Part of a small language model's weights.
Architecture: RMSNorm before each block, no biases in attention or MLP, untied embeddings, normalized queries and keys.
Each number is 50 + 15 x the weight over its row's rms, rounded and kept within 0 to 99. Layers, rows and columns count from 0. The size before them is the row's rms in percent of the matrix's.

# layer 8 MLP down, 448x2688, rms 0.108, rows 17-24, columns 2352-2519
101:61 33 27 56 60 51 62 23 30 62 19 47 22 90 33 38 23 51 41 56 21 30 67 38 63 66 35 28 07 64 32 60 52 44 49 31 60 32 79 57 43 66 65 49 50 57 58 73 48 57 36 36 44 51 69 27 51 52 44 43 55 38 56 52 59 58 67 63 47 55 34 58 17 37 79 47 59 48 38 59 40 50 55 38 75 49 27 64 80 78 50 54 80 50 45 56 61 57 30 76 48 57 69 43 58 52 47 50 30 47 55 47 61 55 44 44 70 39 55 84 71 36 66 51 49 60 47 65 32 53 36 60 42 49 37 47 63 75 62 18 45 41 29 50 39 49 41 55 42 59 58 50 62 45 26 72 59 36 41 41 58 49 41 29 48 44 52 87
101:55 91 21 66 54 47 56 55 43 45 75 61 46 81 35 51 54 66 56 53 36 31 59 49 72 64 48 60 82 48 44 56 53 36 59 59 42 68 50 47 74 62 34 44 42 05 48 56 29 43 32 56 42 41 31 55 51 31 51 51 71 63 54 57 68 28 54 52 60 75 47 49 60 64 47 68 68 54 46 50 66 46 48 46 46 35 34 89 40 34 53 44 69 60 83 76 61 48 39 46 37 23 38 12 41 69 29 29 47 52 59 67 60 57 31 63 65 44 53 40 62 27 57 67 57 38 61 58 59 71 45 15 64 74 75 61 51 52 53 68 52 54 68 52 71 29 50 53 56 63 51 35 50 35 66 48 70 29 31 38 56 66 52 35 25 81 35 62
100:44 44 33 64 57 77 60 61 47 57 70 52 58 39 50 63 64 53 57 63 61 43 78 55 56 62 62 49 79 39 57 21 57 47 35 45 61 34 44 22 67 45 43 47 45 56 35 76 37 47 53 62 41 61 34 40 31 42 61 46 29 57 61 68 61 40 35 45 34 57 42 55 42 18 26 65 67 51 82 35 73 39 32 54 25 19 55 58 42 38 49 62 57 55 23 35 33 62 59 61 55 57 37 81 50 68 37 58 33 47 44 54 34 19 67 33 38 36 50 61 36 57 26 61 69 74 21 42 56 27 60 61 36 61 34 53 41 69 60 24 62 41 32 43 15 39 75 51 38 85 46 76 67 32 39 52 34 71 54 29 58 45 46 58 76 56 24 43
098:39 62 99 74 56 56 66 68 48 45 68 66 64 80 40 57 24 34 56 65 46 37 79 68 72 54 33 26 26 26 69 37 63 60 37 49 78 33 60 69 45 15 43 37 56 62 43 66 27 64 68 54 22 71 33 62 53 25 66 64 44 52 75 80 49 42 66 50 74 51 49 52 55 40 69 51 99 66 50 27 41 49 58 15 79 55 58 46 87 55 61 36 64 45 55 41 54 45 32 73 67 48 32 51 42 53 48 54 24 28 43 40 49 39 35 55 61 59 53 47 45 48 58 52 24 62 61 46 78 83 75 48 70 85 76 46 80 41 43 74 75 60 42 52 47 44 26 39 33 40 56 37 21 21 51 59 44 68 60 55 62 36 31 65 62 88 42 47
098:36 43 51 37 43 49 52 36 65 14 34 56 32 48 54 51 54 62 61 14 83 65 62 28 66 40 68 41 42 74 48 36 53 64 66 42 47 50 39 48 53 55 49 56 50 40 49 53 31 54 72 60 36 82 48 72 40 73 57 49 47 48 62 31 46 47 73 33 39 52 82 31 28 39 63 23 43 44 64 69 49 44 59 55 39 41 54 37 75 53 44 64 57 91 60 48 46 47 75 51 59 59 58 41 62 58 27 72 29 30 45 70 64 49 36 57 17 48 38 76 45 73 69 58 52 50 83 62 35 19 32 60 15 46 60 40 61 55 71 51 59 46 58 70 48 29 45 38 59 68 28 48 57 30 61 72 69 53 68 35 45 50 38 44 82 49 62 48
098:70 69 61 72 63 76 71 45 38 44 42 36 45 57 51 53 79 52 52 50 51 29 22 56 21 21 24 54 25 44 48 34 50 34 71 57 54 23 45 51 63 47 37 40 44 43 23 40 59 58 34 45 46 43 45 49 64 46 52 46 46 39 58 35 57 57 60 44 23 20 47 70 40 38 30 37 62 53 46 45 42 50 42 44 58 59 55 52 43 16 72 45 41 81 71 55 55 52 62 67 56 50 50 82 51 51 47 67 51 51 46 51 63 52 38 54 38 40 38 44 33 45 40 35 57 56 67 44 87 49 62 27 52 39 63 38 60 46 18 41 35 46 29 26 47 42 54 49 46 27 54 62 52 72 53 54 52 49 34 48 47 67 46 34 49 33 47 50
099:56 58 53 37 34 77 58 50 30 53 58 29 60 22 56 36 56 52 46 53 41 34 27 55 60 62 56 50 36 37 40 42 39 49 47 54 38 64 42 53 32 52 60 42 43 58 35 36 56 45 00 47 67 42 44 55 35 35 55 50 34 41 49 50 62 40 65 32 40 60 35 51 75 47 51 48 22 40 91 70 46 45 30 40 45 33 52 31 62 52 41 55 69 55 17 47 25 62 30 62 56 70 51 59 48 08 43 77 78 41 56 44 46 41 34 56 64 37 47 48 55 84 53 44 43 61 32 64 35 34 52 55 81 51 79 58 40 45 39 68 57 24 58 49 58 59 61 40 44 52 48 70 50 48 33 43 49 69 63 64 82 62 38 33 63 44 38 51
101:57 27 40 88 66 34 40 60 34 51 51 67 14 85 53 43 43 36 08 46 37 58 71 57 46 28 59 67 46 50 64 74 41 34 86 63 59 52 57 76 57 30 37 58 49 51 32 58 33 63 69 37 29 21 11 68 52 36 33 43 51 36 65 35 45 84 40 39 17 17 60 56 62 60 68 67 66 41 43 46 69 44 28 55 73 68 53 44 52 56 50 36 57 53 54 80 59 49 27 40 68 69 51 27 53 60 63 51 35 59 51 33 56 42 60 68 50 56 58 52 48 65 63 62 45 64 47 63 54 23 32 37 37 43 53 98 35 27 51 70 58 51 31 55 37 38 32 40 61 52 80 53 55 50 58 62 45 50 43 76 58 69 61 50 17 35 65 63